Part of a small language model's weights: 2 heads of 128.
Each number is 500 + 25 x the weight over its row's rms, rounded and kept within 0 to 999. Layers, rows and columns count from 0. Numbers have three digits each. The size before them is the row's rms in percent of the matrix's.

# layer 2 attention key, 256x256, rms 0.04, rows 109-159, columns 128-255
118:521491495490478445544477523519510512541491500529442474448531492457520502508508475516513489513540516491504499498531541497497530509513513504506517517537547500523502498480486442509509519548460533511444510500493518520529508503526532534510466478531473498488488471485483464483513527522531531523505496529454499490488535523508471510493543499496482485513528484493553517500492445511497481469524
105:480489465500497476485492498509466533494491538468481499503518462500473486480497537478506457533523500476493479551454526463528491547531546512517509535523500504500503507520523471533479502488501515493500525467476535540527518525509489498481517463464549542441454529514509483500523491521490520476511502529452523478508477542491560447467536503542474479503496510556505482503512508463482509510470
115:493515527473473549489508525450506508498548522507486468505502450496486510515543503524475513508515493502530512456487481487506485507464483500512517493486525472495500506514528454546526513491507472533497489525453516475499508533530459504518498525502482430534534495500517483517500508521520481545455475517515459532503508457511476472527475510496478507521494513500533512534503547502463473473510
108:488551506496481522532515519503537462466495533525491497505522518479480485494465508479488496475459512487486505481522487497516534480503455473547509541510530507522545524499525483480441535526538468486511481516525451472486477495471481549491524481480521496458496478496558534473490506514521508499513504531489531485488454538494474526465460435455464515499484502465487498504516455477448540514512
107:477502521475432513499477441511574517491515475483513501476500453502476510514500528510480503545521487527500529490526498495550542521480513524499508517524499440494474497467508490517481500494522492484520476477519497528521507504488508484469508527506506519470493484496487459548500455544447505515505501518489502471500525493516456473480479520536518471508501458488498493489500517483500502495526
106:457577559555489498464557472509476517439496500541462494499545510514514504497490485457546509498523492467519503517505500507510507492527482540500525497504500492506485516489518518504448511516536515480494503515489494495491522465555475498540476511509482498502504515497480483507515508482551527452512527498468541492491532472518492504529501480557465532574520484508464490538513505480525469513486
109:514577524508540474508467490478525478477495470501450512526520473510532539503495522480539476549524484564488501498518499519490464488517473478509460460468485463456539495505473507508472522470496501489501447456490547519519498474502509476518475529540515480504452503508546541501511507493490498482525518485494461474496526500497497468503492482513485486490498490491518474479544540471474466518490
110:505497513470511494522523547510499498527497525520568522505512520495490532438494529516533465491496483516494471491474472491523495462494497485549468468515477481494544483506483457466517481540474506548499511513506478505550470490445510510481539537483498530482480495501493515498507470486486513520522493530512474534511477457521501485491496477520530466452510515478485468515517526511533528471513
102:480479477482529520487523476518486518507511507524500488488499520476506446516503467517522530522491520489503514497491508483565529498530509447498480493528488498506515481475508485491473510493478530533532514489512501501472528469544497524561514509476507503433533516480546503498504456501492488527487456500509507476501518481481481471503503520465489555531524529463503498480518479553499450435522
104:512490516438519507533483464509484513491502492482485500490524513535479481472510522493454464516497449436524531544485494496503497504532479512544531515482550468477469479473461491517499538507502488496499460463484521516485452491499484537497495493515498505521488500467484492456513486496508502472545546475483495511506501453501476496501453525503500497474514514488463509455515465522486495499556
104:508489488513489505556504467479514484479483503529493489473492489499502485539531519489547486463483435491547536459506532508516506458488483495517485492505506471524520496491493505517502483513468541494472457476522481536485478565453557505497489469501548513509496488487501496502493487504507547465537493497490522492466527496507486477474507507522465509495530423458504531499425475520487539476470
111:511515527510494509518501475523500481484512474468536517520555489504510531510514517500548494547478514510512509545470476480536506512467538468489464499501488490484434501492505495496501507477535551477519473530483529495507445530495506502500504476513486474476474475512473493536509484531501488510482509500493552471511517487472420484502529515504479563549480457463500491520501527520486461489536
114:514513562471511500512509487507502474471495507505497514503544526525520533519498522519502448502479443471552485483519481505500520527479513513480486493503492511480540515482521555510508443490503488480540488527499496474517495499486479458523491493495516503497509497491514524472487467497540535504520469515482490496493461533436513463473525457470498495488508505490519484477518488450495548519512
118:544531539557519494494504498454502521479495516500493514495513474516479488514512492453537509506488501496494520473499445462504484503455544514537532461512463510523535487529534482459479515498459502515505529525524499491510509511468494546504573522485519531499509528515511498476495510464497479537500513469492505492541489501489526506521468485549471518485483528492472492475501456507488500481468
106:466514527492478510455501531507496578536552517496510495557585477487460466475505511492512460483483497508497496480524512528493504502516495483495482489521512498524488495466511446513498537498490471494486482464468491464503494538524518512521508480523475527485515532484464541470528557524489497474494460505496510523515519454514517504492484472510504494491480502454492509502491495552480481505519
109:464507539462447480491495526509468521429500480529530493479503487473495477508548460508535504481517513500479539506504491503516529508491502460525498492539528526507491522491455515465468450438544493496518515495534529453506531472504528529506556491460446479460522463527496522498471467516524465454512474488505492509477518506509475493486496481480548493508488491485534500523458486448501491511552
112:500507461533459541516523536481485493466511510516535499501488548488526531485540526487478459489481472509515479440529530485517531546573492507499538494502475513506509480519491522516454484494552513495495455477530517542498506470474473489494474490507497446514488494464433490498502483518519455524515500457504519507462503515495520475488521549536462485483513508455457527505499496544502461477498
104:479499536482530476494521493525529528498512502522488513481476483466561524509507470477485482494484503549515493530519496499501453491489467493441494506520530503498511499517515516470519507504522481549499450510532436429496480502483516510453524522497506475472472531471490479508521510482524468529529508494493505531485449520528509524516507495541493464470510516497528549532486473528522501527493
109:530486505563530502499497486499473523540482487510449473520480514503487515550495537471513480539486512500499505508477500534504477516471467531496525548443487466539478511510483491514536497478514485478499545492444449509498461520462520559523499549525549547478483482469486525496533475454459459518496479504497523503498485478510506525494506500537532495482509514536498531490466517510467529481510
096:481521506525518509505535481524495522469492508525511505476499536530487481487509475455499509478489501529503514511461503502490493493523508516482484524477528482507502499539516470584470539465517498510469490489495523516510501489532496506491451518529491546491494508503469449519548554523497475500488490482492499519487502495457490453507546480505510521520499489552482529526522482503497495505514
087:519481487497510534452521495483505516469479468505506535522483520497508506558485492499505477498481440466515497509516511493465518491534511488545517505530470493518500487486508503503490475474516485514506513490499513517524493456495513443511488520489530512539506532430525517493522469478550500502505517480511480510503542478512528504476508485510464481488475555480498514459493496456567529526490
088:496511538531471508487555502513504464499492535493473473555494516525489513502502488465506528472468485464505500498454520492539513529496445473485479510486535500514506481507484513486517492513491501466523483527497479451477506549507528556491507530536445562475448546501444476502510469459508448546481472528505487510434512449485468473515492482523492486483519512492472540498501473482494496489454
091:517484540548532539531528444496508535509468455488444485496492516503523451522491505468437533544515510522540489490513487523501490501506527484513501480522533549489518517557529504492505501490475478487477537485501483520480485469478470500486526546472514524520499481495474504505496493482535493528546506515531530521515532487494491461482488544521498504454503480530495480505497478498497527497555
088:548551524492504489523506470465488540521495494466510499503543504491512511493511578497475506508482476496505485483471500529489454493505472481475534530441490556531493514510526518522469448524493520484488504530484504447535482499469494499518488492510523498484491472469524540556521462490481501502503494464449473495527493478470479521473493571436529522497503478510497474463514509483516520483519
087:495442544431503515472497524500507491487503520504475451487483470460492486492470526470526488483498532503475506487447502479488483473490520510477457541528524484490513532481510459523510497526469500524511496511486483533493498495533463543490522534485484518468565544505538500502499544508452498514529485459492534530489531492531447495502499460492476523502469459525482528529485526471511520499514
092:475543498464469494485477503490503512509491502545461487517527499531523462571506497474490515510490523448498492550507516546532476500582515511518486475517506466444523502475523493528492506505501501517473501498486517508515512498551507535463504507505448533503456524525538495528523492483525540529505476507499515503524473496506509472531509492497472542499487468507472512486507491486534502505531
085:486480502494469473470520515497482473516463527536461515517532493465498475484451491504519464473518480510504497422504522496486531531530463514474498475500460475543544490439538506520460448468505506483509500484509522472567547529510486467522500483523480501482484511532504496514505497503526462512506520491522540511452474516526498497486493505476467511503468518501512486521524504452466478520467
092:531449511494472554506469497531503465526468490495512477525541485527452484523538516512519481525524494489528546505510507498474505473461494487531482518516452530454478496499502512509518497504522533470510500494499478502535495518496482464482514501481541479531521511494453503474471498463478499484491511503562540488466475495509479503503434500563499509517487472501481511492495490505507501527523
088:492480520498477503523463544539473494546479459507507513562485496543535500481454445527508513473506490505485524478481505468476486493459542486481465552502459513497492514522506475512522502520512495524525520498521508457495506507537495503466491468495470492442492520463482549451471522536492531516485468521546474504527498528488508533498545472529501489503510452471512513479478516476516490476514
087:532495506472518540499508513517499502464507532471482526483502480498445482504498506491555503473546524478472472513485453499505532512502495501505496479516491491524562500482505490499527494503463505442481457487508487526499519461514509482509538526443513503503476505518537480507515516467514511536482481456488512483495440512520484451509514504527542499565495520486534530471534531491511519491497
087:548521471529486516514530484507494475473494533544472518474534508492573574486509466498474494511507507523515488521481485467500538498539512537532480486486540504445522541514500502495494525498516460510517501505504471517529483523477491525503524486491505492520522522516482526521512434508534492489523534471520489485495462523527508460486496502535496479464490502482495478542537503505484516523511
082:495452445470494498474525470469498506511502521499534531500462507521487491499483461527498520531484525458532478494481491531448496460499529509503500434493480469476490533500511496494457451508491501527517509509515480474507472496502485522534497497476476495513540495494554509492511464524484509525503483527525469490535505529493474521478505516489484463509482532530511527506475519507505529516537
089:464514534521491514503492487525510481532470509499496492491486473478477534486537534523487530520486497537499480534485497510516504499522507463524484520509485506502510482478517528511491497497535469470514534506559474453543499508497547509501452514424507515480510519518511477476472545477477544546523461532477548510512499528523486537462481501539542492534550479483481505519461496534527493489470
089:523515534500479507482499481538513541477503527504486503505495459508468504518500522512486510486472500483529440533460486498545498469508486482513437539502510480518489481498455499519509501505498562518503487504513512536506467497530554513496473501486505550521504515505524510469479519535504520515474455479429518515470493500511496560494505535498469496549503491498519493522501499504474510470540
090:503522461519456509507528514491501531508511516467530459529481498485514547502504538522501510483491479535506537473496470532475480504500468492501488510446504544532495496512514555497479497500516470498495481548508547495561434545444518521509492501536497474528504512501496483512508520508525524516517478515497493477465500500486508492530486525456517475534528529481495499499518527473465484509455
082:466512477525496455552519496472528509491478516554494540523462542527496457478491492510480482488489477477435486499552452468548496481524517508522495454540469517488529499518499511509502474538471507522536465510505496500503483517482483474500468501507506507504464505483490482442518494506529499533540531493461517520510466503514505509487479517503458556485516483512496529501516445496515525476509
093:515482515530507526502497500471534477497533527543501518498445547492492488535470515516552531478495517503468487489503462497446476473492534517468509534473498494485541493492488477489546497517483503450482449514500504539539482481503497469526483499501481511502532457459522462501522513507469531486468469498472532500495513490526492515524477513508515489480547496478505513482505515506488526474475
085:513517512508474482521505497483480498509487481542527507490516474468502526490481520513448473486483496494483513481525513489505502518506484520509536549509528494496473545524490480522540549554495527453524496516489466452480512505501530525474486517507465494507502509526496455505485508524497481516526549443503504483490475463461489534536476474506517486479509503497458459500514502529530537458536
097:510529506533536509494526478462498482484476452489482520550526526527507502505473469477480482517492492473506501466480496535467444543464531507509517502475502530489501429504468480483520449489534510478526499471498514489440498507538472517536471475527519497502498503485478492544498456527493517452499532492505511529477531489491512534495522545518477550492468531479496472543460494498528502518502
080:503476490484508498530501497513460487545512509477545486482500526557496432491476449510482484514531493481502481516542462483484479511525477538524485530486518535506492525545502472530498492467514488491503530484466530512512463516489488512494525481501510438509523469453539528492516474498471522481497456509509495473530457506486499531465464549488507459493524504502554502448466471498490480494507
088:531548512429510479526472537487493537502463469488493502531507548509473480500538537520498499521482470472483464493531495528509468483507510473475528466456524494519477530472529491521485459484458483512530482533486506512529514519506483546498445470540479491513454494434479520540495470510519520484500520500482495484489492536529466478490506514476528525482527471512502502452488534521484519501540
089:467490534521462462510476488496503515516535505476474496507507462543526491502500517494447495512489473451479524523485515485492512492497479518474486549519522576529469524564496472492521497508462485551438496477516516502465472497507468482509484496479468535500488506509459499501526496543508490544556517484521454485535491519522523480537491531546496510469475525479516509526474485453483530495499
092:485452499484511494504480498480537532486471504522450502512455513477499470527534480496480481550480530504512489519460491552497474463540530501510459551488463473511503535508526490469489504500520464538535537507510493497525485509490536514492530500466474504507519469482564495503554530541533456517534519496479511496525488541519506474456456497475489493454497499543535543532513488481502515445467
088:516508527463521510532501529509457549435515520497506523537527492490510496489530551487498536496511523482479489494495469486485518522456493502479517512472495503507531478498531498478515496499505492483495521529522534467511509465462484490558547520479480462497527510526462480522527538477496499475509492513511525513526493516514473482468502512478460507502461500541477499500506503493471453463499
093:507489502431470440471483495474512501539459511479535477463484485504495497509466489459488513493493511493453511487536531500472481462506518482531491522522485475473520522500516526501488497508508463509509539497495480454454490466498504524548497530544538490481500482484502507479447552471457490537506537530504526503494511466486507519517516490498529516506452532537457494511536503472554508487506
083:514499499510495485513538517470510533515492524496494454500514521528503545454469516526512466475531514534519510510511496504503492486496469494474500512462467474499456485516493505506497495480483526535512455541487484482511500477461521463540546521512485516519489472546487505496509496476495511493487474467484470527485502489532499472473522510455507501458530502561507534505514488465545452488490
090:533476514534514509517515431509490482519481500495504514513506478490490482467505526520491489510493488508507524530532525529482465492524522498460462497494524548508510509500507481476490523491475520489470498447468493465477497493491485494535438450531579445477460510526498518533498515523480540512501513501484478473493514481483543534513556536486470474516514485509534516479528456473509537489489
089:505497517502495459505502467484503480507505514504489484545505502475489535456499504486498520496491498495509502525518536487497487469530454433503503505514473472512489494489496504470545474543480466543549512512454494491514513541523501489458526508467539540472570526484510482474478497486484466496477488534544537484498495471503481495504509483478513521514477524527476475510504494468478488486517
089:548471488483469502510496499495504486527548452467511489487497499525509465515495523511521506479505507494534548497509505473470520496463525484498473569536484513497517538490517476509507477499495503516488538488492450555505484509503509511478466490518517527489557431475520476523503504484501581492534494504501471493497471455536474536503498514516526522516467563503505512532501517457494502463488
089:539499497442508499463501517456518506567518506491455477512491493521504506514500488489510516464505467473502532511531499497502456505464535512489498471528475439511532522475529513508524510534490510486497538477469474480519497487470524498525483446511520474503511493495486540490488480500538455491476495516475514443478483483495496481489452466459513493507454512453497494534498534482531509519493
086:509527507499486505545506450524510478503532526508484498495495536489509524524542496459520490502528500483491461487480541472470498474485531520528476490519455483473508500513505494524487520453535507513460512499528496505519510478503466518520513510488469519491445523524481439477500491487470559493507499506508507465509465511486551480500500507521501500490486532492474495494514432513496487517505